Each number is 128 + 24 x the weight over the matrix's rms, rounded and kept within 0 to 255. Layers, rows and columns count from 0.

# layer 3 MLP down (transposed), 1024x256, rms 0.154, rows 982-995, columns 0-255
[[110 139 126 114 133 141 131 162 140  83 130 109  97 117 155 107 211 159 107 127  94 137 156 162  82 129 134 131 161 146 100 107 134 121 110 105  99 102 170 154 145 157 155 114 180 149  91 125  94 129 119  87  89 152 145 105 171 119 146 161 135 124 118 144 140 162 186 100 138 105 140 192  87 151 143 127 175 180 138 143 106 163  83 148 164  93  93 116 132 130  96 132  85 106 123 129  91 132 101 138 111 145  91  86 111 121 125 156 117  81 103 145 156 145 138 140 166  64 122  96 160 114 137 141 172 157 140 120 128 126 117 153  94  93 130  90 115 152 156 124  61 104 119 142 148  93 148 132 123 131 110 164 137 165 145 116 137 156 182 156 152 160 102 116 142 127 100 131 137 185  96 126 142 110 129  95 154  95 166 165 121 156 101 219 111 149 127 143 116 159 111 163 108 138 131 149 142 143 104 107 150 114 135  82 109 114 115 129 117 124 117 152 104 144 164 130 124 174 113 136 120 148 109 177 122 161 159 129 120  64 126  86 135 142 110 118 121 100 135 147 123  99 112 149 137 117 121 142 124 129 136 154  95 154 129  96]
 [ 90 131 137 150 104 107 131 100 137 122 125 123 157 160 161  98 125 151 133 123 127 152 134 108 159  96 144 135  80 120 169 106 139 150  97 145 125 100 109 146 154 126 152 119 123 157 129 139 107 137 154 137 123 122 134 126 128 132 112 138  99 159 115 150 120 108 132 102 116 137 136 152 127 139 143 103 106 131 109 174 126 159 100 120 151 155 117 126 151  94 102 126 116 105 140 135 139 101 125 167 118  83 110 102  89 119 140  90  87  56 155 115 102 157 158 137 119 173 113 150 122 196 155 156 136 122 130  76 141 116 157 104 107 124 143 138 129 114 217 101 146 138 118 103 101 134 143  55 175 161  96 122 135 126 124  93 126 162 114 122 122 137  89 101 109 131 119 136 118 137 103 108 142 137 100 119 115 108 147 137 129  94 115 119 161 141 115 125  94 111 128 122 104 143  98 106 129 102  97 119 112 133 161 116  90 171 141 170 100  80 179 133 147 131  97  99 152 130 157 100 136  92 156 149 139 109 137 110 121  99 136 124  91 117 114 103 107 150 149 136 151 143  80 121 137 117 155 102 146  72 138 113 104 112 127 111]
 [107 157 106 137 118 152 150 142 153 105 140 121 120  99 133 112 128 123 134 128 100  96 167 104 156 122  94 124 143 125 142 140 127 135 153 122 107 153 129 127 145 126  86 127  80 137  98 132 100 121  99 143 133  85 153 152 118 179 148 120 142 121 116 110 107 121 136 146 126  73 141  95  95 109 140 147 140 100  91 111  97 124 129 156 169 130 100 148 148  96 135 116 128 152 117 135 179 123 103 138 128 127 126  96 120 153 143 102 110 118 138 142 139 126 122 126 133 135 121 127 137 152 127  95 134 151 159 126 135 124 120 101  89 162 156 108 125 149 132  99  66 125 142 116 162 128 127 100 124 128 114 164 157 156 141 118  78 112 126 101 116 177 129  67 167 127 130  95 146 111 136 145  91 146 118 103 153 129 130 165 182  86 112 105  96 113  72 139 143 157 119 143 153 123 121 180 117 140 155 124 139 120 150  96  85  96 129 129 155 122 103 118 127 136  95 123 111  87 135 113 148 112 141  83 139 157 108 130 196 136 120 111 126 163 151 102 159 139 157  92 130 155 152 154 129 178 140  89 124 166  90 173 102 169 136 139]
 [123 118 118 146 154 104 138 138 141 155 132 134 170 134 137 141 139 120 109 149 118 141 130 147 158 137 131 124 140 160 129 155 125 146 105 151 109 134 121 116 101 116 122 132 108 146  79  67 134 123 153 154 139 157 105  98 153 111 158 167 133 144 107 157 156 144 147 105  86  95 148 134 117 140 135 112 151 140 153 161 114 120 120 172 116 113 105 125  93 116 101 144 115 149  82 146 153 114  95 131 122 122 166  77 112 139 145  98 124 148 131 128 114 146 112 150 174 186 160 157 134 150 115 112 129 122 136 152 116 127 108 150 133 138 114 133 127 154 122 128 139 124 120 131 140 151 123 139 153 112 127 124  96 170 118  78 140 109 136 111 146 152  83 151 177 115 124 102 144 129  81 153 117 121 186 110 124 133 145 117  97 130  71  91 119 143  99 122 115 101 126 147 139 146 136  98 138 119 116 106 150 129 127 111 107 101 109 128 150 125 116 167  74  95 116 167 146 132 101 133  76  94 145 158 101  84 106  68 117  80 121 128 113 118  92 159 164 106 130 168 128 153 112 124 128 151  87 121 109 124 150  95 140 101 139 139]
 [150 120 167 109 123 103 149  99  80 116 124 125 170  90 138 123 128 119  95 174 101 122 167 120 116 125 121 140 128 135  99  98 172 104 107 147 107 174 174  81 148 148 123 130  91 128 144 144 134 137 183  86 155  93 165 105 134  90 119 109 119 123 146 144 112 101 114 142 183 104 134 136 116  93 131 142 112 135 162 109 114  93 123  86 132 101 171 144 133  90 155 120 124 122 143 130 155  87 106 124 141 149 118 138 121 166 147 114 180 106 167 111 146 137 151 159 147 135 139 157  80 156 117 135 133 138 133  99  98 147 131  94  93 108 136 105  91 132 104 133 107 107 137 103 125 110 161 105 174 119 109 133 144 188 152 163 120 125  99 146 127 138 118 121 151 125 128 139 135 107 144 149 151 140 126 104 151 110 119 156 121 141  88 153 126 126 120 123 112 162 154 177 138  97 127  93 126 133 128 114 121 145  98  84 160 100 112 148 128 120 137 135  92 115 136 168 123 160 123 147 113 156 130 135 106 148 112  95 104 107 141 141 183 127 158 139 135 176  91  85 148  93  99 168 117  55 112  94 133 111 145 140 141 115 124 137]
 [119  98 100 122 132 108 127 117 121 118 103 120 144 134 113 138 151 113 145 148 157 133 131 112 128 121 144 114 106  84 148 106 140 108 123 107  99 133 138 133 126 104 155 125 149 118 132 107 127 119  88 104 112 142 134  70  93 153 105  95 136 116 124 180 136 120 117 114 134 123 134 143 110 105 131 151 118 108 126 120 107 110 111 111 108 149 111 139 116 131 114 151  93 125 129 114 129 144 165 130 113 143 142 124 131 123 161 104 131 155 142 121  98 140 146  81 154 198 123  84 128 128 121 120 130 147 125 132 137 131 135 128 137 153 102 159 131  96 138 127 142 152 127 126 123 147 118 105 142 131 132 131 113 133 132 129 164 109 178 155  91 110 124 141 126 170  84 150  95 125 101 124 191 122 115 155 164 122 118  84 119 145 130 121 133 130 151 110  92 159 123 137 103 118 101 161 140 127 164 111  96 134 137 135 132 124 113 152 168 136  99 114 100 120 153 112 132 148 135 125 131 144  92 142 205 105 131 136 136 139  63  98 145 115 148 140  92 123 118 140 134 133 161 137 143 162 121 170 153 124  96 162 122 105 129 148]
 [143 130 162 155 131 129 142 146 167 142 136 135 157 138 119 109 160 178 119 134 114 144 118 148 132 137 143 149 160 149 127  98 150 128 108 116 138  94 129 158  85 127 141 121 114 130 155 119 149 120 146 109 137 132 120 136 118 159 127 138 101  91 106 191 146 115 118  86  97 142 128 114 141 156 140 152 147 110 151 145 151  87 150 119 112 132 133 159  88 145 117 113 142 192  96  97  82  71  95 124 116 123 143 150 119 130 130 131 115 169 172 105 143 142 132 127 139 191 127 139 147 159 157 110 170 159 118 122 129 106 154 152 115 155 116 122 157 143 118 114  98 140 139 188 123  93 100 123 189  83 120  95 141 128 136 171 158 103 142 118 166 124 117 145 129 172  99 166 120 137 147  99 115  68 110 119 135 132 118 141 137 112  96  99  87 111 161 112 125 162 123 101 140 166 140 148 145 108 153 144 116 102 149 107 165 166  89 133 190 109 144 112  97  87 134 104 130 151 131 125 123 131 149 137 122 143 107 103 106  70  87 123 137 106 133 132  95 147 149 141 129 152 135  95 143 138 135 166 109 124 124 107 112 102 124 131]
 [118 115 145 111  81 117 183 162 127 147 154 140 106 170 115 125 140 109  96  98 113 135 143 121 107 108 156 106 123 110 121 116  90 161 103 108 148 146 108 151 125 126 158 167 135 172 142 129  97 155 133 106 141  91 125 101 103  94 111 131  70 160 119 119 133 124 129 105 146 175 138 137 136 171 153 115  83  85 111 142 124  88 133 130 161 124 135 151 151 127 142 104 109 106 137  92 159 166 160  98 117 122 138 134 145 138 143 147 148 127 157 163 144 136 133 114 180 120 182 162 148 115  87 146  57 129 126  96 136 137 164 160 111 147 189 161 156 124 135 137 144 117 142 166 112 110 117 146 139 158 138 159 139 117 105 161 136 131 167 121 168  94  99 151 135 115 130  98 129 125 131 146 168 120  88 130 153 134 111 164 117 154 158  98 113 118 136 151 163  65 121  92 129  82 102 126 144  94 168 141 140 137 152 142 155 116 127 155 145 160 138 110 125 120 105  96 145 107 113 129 137 143 106 190 106 126 130 142 127 158 124 126 147 110 133  95 124 112 128 104 139 143 153 127 125 134 128 133 123 125 143 150 110 108 118 105]
 [105 140 122 136 135 137 136  75 124 139 135 170 144 109 135 137 149 135 152 130 152 132 104  74 121 175 116 146 122 126 127 149 155 136 144 139 102 115 123 135 135 111 142 150  93 132 142 114 147  94 163  92 150 114 137 141  96 146 159 113 157 112 132 136 127 190 148 127 155 140 155 117 118 109 148 161  80 114 106 134 133 119 130 157 115 114 142 127 154 130 133 134 177 122 133 155 153 120 101 133 113 146  76 107 129 139 146 134 111 118  91 140 127 111 124  88  89 107 115 136 157  76 124 171 123 119 106 121 112 139 167 119 116 150 132  79 142 161 135 130 170 147 101 134 112 166 106 127 129 111 123 139 106 120 117  77 171 161 148 123 149 115 104 119 136  79 115 104 110 141 106 109 133 112 108 126 116  87 129  86 126 144 121 149 113 125 129 157 176 121 146 141 147  89 123 132 124 127 104 146 131 155 111 107 114 132 150  97 128 142 144 104 118 173 138 107 154 135  81 109 111 138 137 158 149  93 103 128 134 144 117  86 114 112  86 126 125 109 122 122  78  98 134 144 114  97 107 123 142 161 143 145 121 160  94 125]
 [149 129 110 139 150 147 101 105 143  94 161 113 121 117 103 155 123  71 118  85 171 142 115 132 128 129 118  89 121 164 106 147 123 130 123  73 135 146 136 120 114 129  87 135 168 112 123 107  79 114  74 122 159 116 102 125 117 154 133 145 131 107  83 107 133 106 148 119  75 102 127 116 130 150  96 133 125 147 114 152 146 133 174  97 104 129 174 130 165  79 146 153 123 138 120 141 129 132 168 148 163  81 153  92 113 137 102 159 111 140 154 112 156 117 152  98 122 124 113 133 159 138 136 116 114 116 152 105 147 140 123 124 147 138 120 100 102 187 140 118 128 130 129 127 100 132 109 120 144 129 137 147  94 172 105 135 141  95 162 141 126 118 145 130 128 128 130 181 154 107 167 116 165 100  93 124 156 176 104 108 104 115  97 113 100 148  85 139 136 141 143 111 115 136 130 116 137 117 128 150 147 131 140 201 121 150 110 140 127  87 149 164 143 145 123 159  90 111 103 104 114 174 140 173  89 170 137 115  87  96 112 143 146 137 114 122 116  78 102 132 138  97 156 108 124 137 142 137 139 132 113  91 123 134 150  94]
 [117 147 119 114 111 142 126 141 139 135 122 132  79 102 144 141 107 138  86 190 134 155 136 113  92 111 123 118 101 154  86 161 162 142 153  69 122 138  63 108 152 146 154 151 108 161 122 152  95 130  96  94  84 163 102 117 138 113 142 131 116  95 135 143  93 142 163 124 108 137 135 113 111 140 110 154 126  89 147 143 140 144 120 116 132 122 107 137 139 132 156  98 114 142 120 125 122  98 161 141 150 145 110 132 155  75  99 137 144  94 135 147 141 109  89 117 148 127 195 165  76 174 118 139 116 103 131 104 175 142 155 122 155  88  97 137 131 142 159 171 133  90 135 137 134 115 100 121 123  90 130 108 111 132 120 119 105  99 116 103 119 122 130 120 118 116 164 117 143 119  99 120 103 126 136 194 159 130 136  92 152 129 119 115  82 103 144 106 106 120 131 121 134 130  90 107 142 117 152 181 139  78 149 143 105 185 161 146  81 163  80 146 139 111 141 120 126 128 159 118 132 155  97 104 126 108 135 136 131  82 112 114 142 161 139 106 173 143  89 108 148 141 104  92 111 155  89 136 156 114 120 111 137 132 103 154]
 [112 114 111 146  90 119 123 146 112 133 111  74  96  68 120 152 127 108 120 120 114 161 146  92 144 136 122 153 113 132 129 138 128 161 146 179 135 136 129 114 143 145 126 122 162 117 114 130 110 127 142 144 112 150 112 131 136 159 162 123 115 120  93 128 175  75 131 116 139 137 107 101 142 133  97 140 155 101 158 105 135  94 129 134 116 170 136 103 111 123  90 141  95 117 139 129 138  97 132 124 136 101 154 147 132 170 143 125 135 109 145 146 119  94 119 135 144 124 122 109 139 148 133 121 156 131 151  77 150 129 121 200  99 162 132 141 130 138 140 176 158 197 142 148 103 130 174 144 131 137 165 120 127 137 123 133 144  81 131 121 133 141 128 117 157 127 124  92 121 148  84 145 150 135 121 110  93 131 168 132  87 141  98 166  95 133 139 145 112 165 175 135 101 147  74 137 179 104 136 134 157 100 155  84 153 137 112 153 112 166 112 147 121 100 113 131 171 108 150 100 130 151 114 116 111 163 181  82 112 149 113 100  95 138 131 100 112 128 115 129 156 156 136 141 103 110 128 157 133 131 126 154 158 109 131  92]
 [146 114 101 160 129 129 193 115 176 134 146 125 111  89 138 121 151 123 149 158 109 117 126 105 162 130 125 135 106 157 101 104 135 151 138 157 147 106  89 108 107 139 110  97 129 105  87  98 134  86 103 113 137 121 134 119 107 136 119 160 116 150 169  86 130 130  97 122 128 108 153 162 137 132 154 111 146 111 147 151 157 109 101 112 123 149 119  65 130 158  98 125 135 122 145 177 160 128 110 159 147 198 116 129  97 134  72 141 145 136  91  84 133 133 111 163 150 147 153 152 179 108  80 114  89 133 160 147  95 142 114 103 138 131 119 156 142 112  99 144 132 131 138 130 140 117  95 129 150 108 138 167 132 126 111 120 157  89 146 144 149 127 136 140 120 133 135 127 162 109  93 134 117 176 119 104 115 108 125 111 122 176 152 127 152  90 134 110 160 122 112 113 185 131 145 154 108 120 141 129 129 109 141  99 125 133 115 120  95 138 162 120  85 114 122  94 144 131 102  87  62  96 141 134 119 127 133 161 139 109 115 102 165  94 106 129 138 103 122 118 150 144 129 119 109 133 101 124 121 128 137 126 157 155 120 179]
 [128 124 152  83 140 168 144 115 154  88 174 127 115 156 119 138 157 143  79  88  81 142 108 169 183 139 120 119 129 127 142  91 129 118 119 150 114 140  98 121 112 138 161 191 147 141  92 140 149 104  96 116 157 110 100  71 123 108 142 134 137 108  99 103 159  57 124 105 114 149 105 100 129 105  91 168 134 125 128 143 153 121  96 118 126 150  85 131 121 127  97  87 153 116 131 126 162 182 140 149 102 154 127 161 121 175 117 121 144 138 120 136 126  98 133 111  93 122 132 121 129 143 130  86 110 126 148  78 136 127 113 124 118 124 178 123 154 166 129  91  92 119  97 134 151 113 122 119 125 149 116 135 123  95 183 135 109 203 130 127 124  92 149 147 178 188 150 101 140 137 130 111 126  94 151  74 169 125  97 118 121 156 121 132 129 151 134 120 100 148 104 123 117 126 115 131 130 147 142 186  96 150 149 138 159 121 151  96 131  88 148 118 120 125 122 124 138 133 113 144 111  97 138 145 121 121 111 160 133 133 135 129 139 135 131 121 130 142 106 121 165 161 145  95  95 111 139 144 126 130 139  90 111 136 127 115]]
# layer 3 MLP up, 1024x256, rms 0.16, rows 983-995, columns 0-255
[[140 141 115 137 183 128  93 117 127 137 102 110 119  98 116 158  78 130 181 153 128 116 168 139 145 165 117 172 114 106 131 118 130 113  92 164 104 110  97 121 174 110 152  98 138 175 154 119 151 120 136  84 135 117 118 114 131 157 165 173 161 141 138  84 148 167 101 105 130 153 121 120 103 124 135 144 119 142 123 139 113 120 115 120 138 143 118 125 163 171 152  82 113 141 120  90 112 118 134 111 156 141 151 125 136 138 103 129 140 112 155 113 142 154 119 122 128 132 111 133  98 133 146 115 101 164 104 129 140 122 150 164 136 122 130 156 125 112 177 126 188 171  97 114 132 146 107 106 120 141 128 150 171 144 106 131 131 158 136 131 142 150 123 139 161 134 114 147 146 125 135 136 132 138 104 138  99 172 112 122 152 106  99 153 101 120 132 131 127 145 152 123  53 136 143 131 100 181 142 153 116 139 132 123 164 148 101 117 136 144 118 119 109 116 124 165 151 133 136 135 102 122 131  99  99 143 146 158 117  93 113  94  89 125 155 158 137  82 133 134 149 127 145 110 139 121 154 186 118 119 121 136 116 120 144 131]
 [206 138 139 113 153 157 111 139 126 163 122 147 126 126 110 142 122 144 190 137 103 120 152 115 151 135 126 104 156 153  82 110 143 134 101 109 129  87 142 131 138 114 143  95 117 106  78 150  97 110 130 115 157 151 116 128 136 136 109  93 137 112  85 158 130 150 147 133 170 179 151 140 112 114  97 142 124 175 135 107 133  73 123 119 141 129  91 172 124 162 106 141 121 148 128 129 158 173 146  72 175 161 170 112 148 128 163 108 155  84 120  77 105 120 178 152 163 163 123 125 161 133  91 101 120  99 125 124 124 151 116  99 120 160 123 119 111  91 100 160  84 156 114 168 129 164  96 142 166 103 148 118 142 149 146 135 102 134  92  92 119 161 133 162 127  95 132 107 115  94 119 131 194  93 119 165 149 126 139 134 158 155 134 116 119  69 127 144 117 178 165 106 121 148 120 132 143 161 140 121 116 138 137 105  86  98 104 116 112 126 102  82 127 174 126 150 143 139 103 160 112 124 117 114 101 108 161  91 122 145 114 123 142 154 107 121 136 176 138 115  99 156  78 102  96 132 171 106 161 122 120 160 145  90  85 120]
 [135 121 121 169 119 118 100 135  81 167 117 133 125 141  93 109 123 120 122 104 119 109 131 102 119 131 137 157 111 107 130 113 148 130  67 109 117 114 118 124 124 159 111 133 127  97  98 110  97 138 179 112 152 100  88 122 142 144 151 143 138 160  92 157  96 161  77 130 116 118 156 119  95 128 124 119 132 125 133 139 119 138 106 125 136 121 205 151 157 141 106 108 109 123 145  64 129 136  98 141 116  96 152 153 133 127 102 122 171 114  78 115 121 110 117  99 185 103 173 171 117 105 159  51 139 153 136 131 144 129 100 123 131 113 170  78 133 128 139 177 143 114 156  88 156 141 167 123 143 131 153 123 113 107  73  88 135 152 114 152 135  84 116 139 124 146 125  83 172 133  89 141 127  93 148 150 112 117  81 113 107 131 177 129 127 101 139 135 149 130 141 119 124  90 158 167 118 120 153 112 135 147 111 159  98 173 116 141 111 135 124 146 113 133 123 101 182 115 106 155 115 167 106 132 151 150 142 129 143 112 137 115 157  77 112 112 107 131 140 143 172 104 179 147 144 160  96 132 108 145 142 123  93 151 110  86]
 [100 142 132 159 166 175  93 117 113 110 106 120 151 115 123 136  79 127 145 140 135 121 106 136 125  83 117 135 133  39 141 138 134  96 129 124 128 185 160 171 130 168  88 113 102 147 182 135 109 118 157 104  99 192 156  88 128 125 141 133 145 139 126 129 129 146 100  96 135  97 151 138 139 160 135 128 147 151 127 136  99 119 130 111 153 120 113 138 147 127 120 133 123  94 142 144 117 149 106 115 107 128 130 140 160 119 151 144 166 115  87 134 118 108 159 101 165 141 141 130 119 143 122 109 155 126 156  91 173  96 130 118  76 115 143 117 145 130  99 151 128 121 105 119 102 143 119 146 138 130 136 121 130  80 151 146 129 119 124 124 124  81 124  88 109 139 112 117 108 114 119 151 118 118 103 138 119 155 124 134 136 132 118 119 127 120 141 112 132 140 125 156 158 132 110 141 127 150  99  88 116 153 120 154  94 169 164 120 108 164 138 115 135 139 128  66 151 119 175 153  67 121  85  74  96 105 148 100 131  90 120  91 120 152 125 138 124  99 128 145 126 177 157 145 130  95 130 134 158 132 161  94 130 110 112  98]
 [136 110 130  95 149 146 115 139 121 104 115 158 136 123  93 152  97 130 144  87 107 118 135 138 112 149  90 113 141 127 109 103 147 116 109 146 175 105 132 122 164 125 131 120 122 180 116 106 135 138 129 141 135 131  86 132 111 102 131 132 103 165 140  67 118 118 132 118  96  83  86 168 100 113 131 144 124 149  99 142 109  93 118 112 110 122 123 114 133 155 154 145 159 156 115 163 121  95 132 182  91 128 156 155 123 109 123 140 117 160 158 117 122 134  84 116 134 175 172 153 117 158 102 157 117 128 131  80 135 121  96 108 123  89  98 107 150 138  98 135 136 136  94  89 118  90 151 115 147 122 100 153 152 113 158  96 117 135 114 160 124 112 122 139 145 104 163 115 117 115 124 135 122 122 126 138 154  66 103 121 147 111 120  97 197 116  93  78 150 147 186  94 159 196 163 163 114 141  81 106 144  75 111 127 119 129 152 125 131 120 146 122 123 166 130 164 147 120 110 144 103 100 109 161  93 135 155 157 141 114  84 118 156 136 134 153 110 144 126 119 121 148 119 127 137 146  87 106 110 168 135 145 135 100 157 115]
 [137 151 144 119 199 155  97 130 157  92 131 129 113  93 113 134 122 133 130 161 132 162 166 135 128  64 126 143 145 123 138 147 107 143 126 108 117 130 131  97  78 127 131 125 142 127 130  87 123 114 118  91 128 140 102 150 120 132 116 104 114 149 161 122 126 175 134  95 131 182 120 135 139 153 156 116 146 163 100 124 105 117 114 171 120 143  83 116 121 168 125 133 152 144 157 133 147 126 128 141 139 126 106  94 106  98 109 145  73 133 136 151 106 144 136  93 104 100 138 112 121 114 141 123 156 103 151 154 141 147 133 137  87  88 140 111 107 111 115 157 113 134 122 117 133 101  69 128 105 138 152 132 118 173  71 112 134  99 134 132  97 133 183 133 110 130 106 148  99 103 115 121 154 102 153 142 110 145 112 110 166 100 139 140 124 123  68 127 143 117 126 138 111 138 152  84  90  94 128 142 127 163 105 136 105 147 140 109 141  96 141  92 129 113 167 118 107 103 167 105 124  61 131 153 111 159 115 145 120 145 120  99 188 125  82 133 138 125 128 113 109  79 139 139 132 122 116 164  88  92 103 121 134  83 177 121]
 [171 111 115 135 164  98 138 102 125 116  72 136 140 105 143 108 132 167 160  79 150 136 149  90  92 135 137 110 135  88 140  81 169 115 161 125  96 131 153  93 168 130  94 138 128 140 152  98 105 124 168 130 118 152 142 144 128 115 145 132 161 142 110 102 124 128 110 112 113 168 122 145  70 109 136 117 123 104 133 150 137 106 156 132 162 117 124 162 131 123 150 143 138 122 140 135 123 122 160 122  92 111 133 119 141  59 130 100 130  86 117 145 148 120 170 106 185 146 168 128  54 139 109 167 116 145 114 107  99 141 114 139 114 116  82 114  94 105 134 153 125 129 123 128 105 100 122  87 149 109  70 128 137 118 153 113 147 148 108 107  87 176 144 155  96 135 145 132 144 123 160 123 100 164 138 119 144 132 165 127 137  73 110 142  90 140 126 106 140 107 130 163 142 123 124 138 124 145  94 141 144 165 150 156 125 126 140 172 142 132 144 132 145 119 145  95  45 177 145 121  86 169 132 142 116 137 130 119 106 125 150 188 150  96 130 127 119 120  71 182 131 107 143 134  71 116 142 107 105 147 137 137  81 129 146 171]
 [179 197 152 115 153 137  94 136 129  75 185 139 143 127 140 141 118 110 118 138 159 157 107 153 166 118  84 105 147 111 134 140 153 144 113 144 173 105 166 103 127 124 136  88 113 117 102 156  91 110 123 133 121 133 145 113 140 122 152 106 122 119 146 104 100 143  68 161 124 144 125  88 118 114 113 137 149 170 123 122 178 123  89 132 124 130 104 122 130 112 138 123 138 132  78 104 138 101 120 172 168 113 141 140 111 131 190 110 138 155 107 167 162 119 145 122 151 132  77 124 134 116  74 151 124  87 140 148 160  95 120 158 164 164 166 127 120 138 143 137 152 105 100 127  71 138 128 160 113 129 165 151 122 157 144 127 120 136 151 109 142 110 117 167 105 110 103 142 121 107 101  98 145 148  87  68 101  94 145  95 119 120 122 115  97 108 156 154 140 170 157 110 128 130 142 115 102 108 103 139 153 118 159 121 121 123 135 155  89 137 147 136 122 150  97 123 135 110  95 111  96 143  74  98 114 111 156  94 165 147  97 115 147 134 125 101 134 166 115 135 100 132 107 139 153 132  83 107 145 125 150 150 136 157 166 147]
 [131 148 142 108 149 115 137 142  93  80 125 111 173 154 113  87 120 119 155 111 113 130  98 104 120  73 112 154 123 144 199 103 157 103 115 132 140 176 152 113  55 122 172 118 167 139 120 129 133 125 144 132 149 111 173 102  90 137 163 185 119 103 114 152 152 166 151 141 146 148 140 168  52 157 116 131 136 141 112 141  98 137 128  99 124 113 137 111 119 129  95 133 140 130 103 118 137 157 102 149 113 156 120 138 174 104 124 186 161 153 116 149 160 121 127 133 106 105 165 130  86 127  93 158 117 142 131 117 152 136 109 115  61 101  98 173 127 131 162  96 142  96  99 146 172 124  98 162 120 131 104 139 122 140 115 170  69 128 110 129 130 114 138 112 163 132 113  96 121 134 127 105  99 112 102 141 136 151 144  99 137  94  97 129 119 139 129 101  72  73 109 158  93 135 185 134 115 164 127 125 107 155 145 164 159  87 144 110 126 125 140 117 171 103 132 121 123 166 154 142 178 142 117 115 165 131 122 125 132 157 118 130 139 139 121 157 103 122 103 140 128 135 144 104 116 106 127 128 112 128 158  96 125 110 108 146]
 [122 101 145 144 146 147 111 107  94 116 128 121 130 167 114 122 116 123 121 135 145  74  96 129 125 175 162 157 129 146 183 138 118 119 147 122 128  92 176 162 116 158  92 112 120 110 167  56  80 124 135  98 131  88 150 123 144 150 149 126 152 157 141 145 133 120 134 118 133 114 103 117 136 132 156  58 110 151 144 111  97 113 110 126 125 149 122 138 148 128 113 145 144 143 124 134 144  90  78  82 124  83 143 167  91 148 128 168 111 160 107  92 129 125 123 109 116 102 111 173 120 144 122 108 139 133 138 160 142 144 126 126 147 101 127 127 182 126 169 122 113 147 134 103 156  71 118 120 155 144 175 136 156 153 149 133 151 153 123 131 125  94 102 157 142 121 105 142 124 161 155  85 109 100 134 109 143 166 120 148 102 123  80 130  93 108 133 152 162 122 136  86 132 161 124 114 145 159 147 172 102 135 141 113 149 113 161 118 126 148 153 123 152 162 108 131 146 132  99 134 151 120 160 135  99 138 100 123 112 128 146 137 135 125 137 140 157  99 113 115 136 119 103 128 178 135 124 122 114  81 157 140 109 115 144 145]
 [143 161 123 113 128 141 142 113  95 141 101 163 192 100 165 142  97 114 179 129 111 167  88  82 125 168 115 116 110 153 136 162 154  96  66 102 145 110 100 121 103  92 134 162  84 128 153 112 136 100 130 145  88  62 123 121 109 147 139 128 139 157  94  96 136 152 124 105 140 150 151 172 169 152 111 110 111 152 127 116 114 135 114 117  92  90 107 115 147 126 121 112 124 122 103 106 149 185 152 142 119 143 134  76  96 109 120 118  85 136 118 159 107 145 120 144 130  99 125 140 106 166 131 116 113 125 148 157 158 159 102 117 146 105  79 144 124 121 107 133 149 168 111  98  99 155 174 115 113 121 122  99 132 165 200  72 128 144 128 108  96 132 154 139 118 128 139 160 110  93 178 137  90 104 144 106 162 116 138 122 123 135 133 125 118 127 119 177 143 112 115 150 144 101 137 100 116 161 158  71 157 136 134 140 134 171 117 154 156 126 110 135 134 117 154 159 154 109 151 109 118  94 117 142 133 142 153 141 121 124 117 158  81 156 130 111 122 106 165 132 111 145  95 140 147 171 111 161 104 161 126 107 163 117 132 110]
 [150 147 117 156 124 149 110 161 159 107 141 148 126 121 114 129 106 151 122 113 120 133 132 132 140 125 111 108 150 136 132 133 144 109 132 139 166  83 110 165 101 116 145 160 108 163 129  79 176 112 148 158 122 114 180 142  74 137 117 133 121 150 148 137 119 161  70 121 129 149 152 139 113 114 125 157 114  89 142 135 169 122 144  81 128 134 114 114 170 121  89 100 152 140 111  59 142 133 132 152 140 138 146 121 154 125 154 153 117 129  90 147  91 188 144  90 132 178 127 114 128  97 106 114 141 108 102 138 105 114 146 147 120 146 112 125 165 122  93 147 168 117 130 118 177 171 144 109 133 154 123  62 183 109 100 112 138 140 143 163 163  92 141  94  86 150 158 133 153 143 163 137 124 130 128 117 122 136 146 117 102 110 164 126 166 123 100 110  82 101 138 145  99 114  73  98 126 140 127 125 126 107 133 177 107  97 139 137 146 139 107 122 108 129 124 128 175 116 109 131 112 139 158 138 116 133 140 134 120  57 158 143 129 154 135 129 139 127 146 116 181 151 150 120  53 134  84 188  84 127 120 138 162 158 140 162]
 [134  94  72 112 139 118 108 155 118 173 169 154  95 143 110 173 156 154 127 153 115 107  95 119  77 140 118 140 138 163 130 118 162 157 133 151 111 115 108 131 130 140 134 122 135 120 132 105 135  88 103 136 124  94 106 107  91 138 143  95 146 123 122 117 131 130 119 111  89 133 165 126 166 129 112 147 149 165 101 123 131 126 111 112  86 131 107 133 156 137 116 128 170 118 126 130 137 139 102  80 103 122 168  97  82 126 148 150 122 124 105 145 107 123 130 149  95 135 116 158 122 101 121 132 115 160 128 121 104 118 111 154 131 138 115 146 121 118 130 126 141 142 160 118 106  98 121 123 115 145 144  89 156 132 105 136 144 164 112  94 110 174 112 146 122 141 132 136 139 105 140 128 110 132  69 137 144 157 133 115 123 115 162 131 117 133 155 173 152 104 134 191 109 120 122 111  93 117  98 147  92 162 123 116 124 112 120 125 105 115 140 113 140 138 170 137 179 176 156 152  86 132 140  97  86 105 137 134 158 104  94 136 128  95 138 135 141 145 113 106 141  98 112 161 128 168 135 162 145  89 105  93 151 155 145 104]]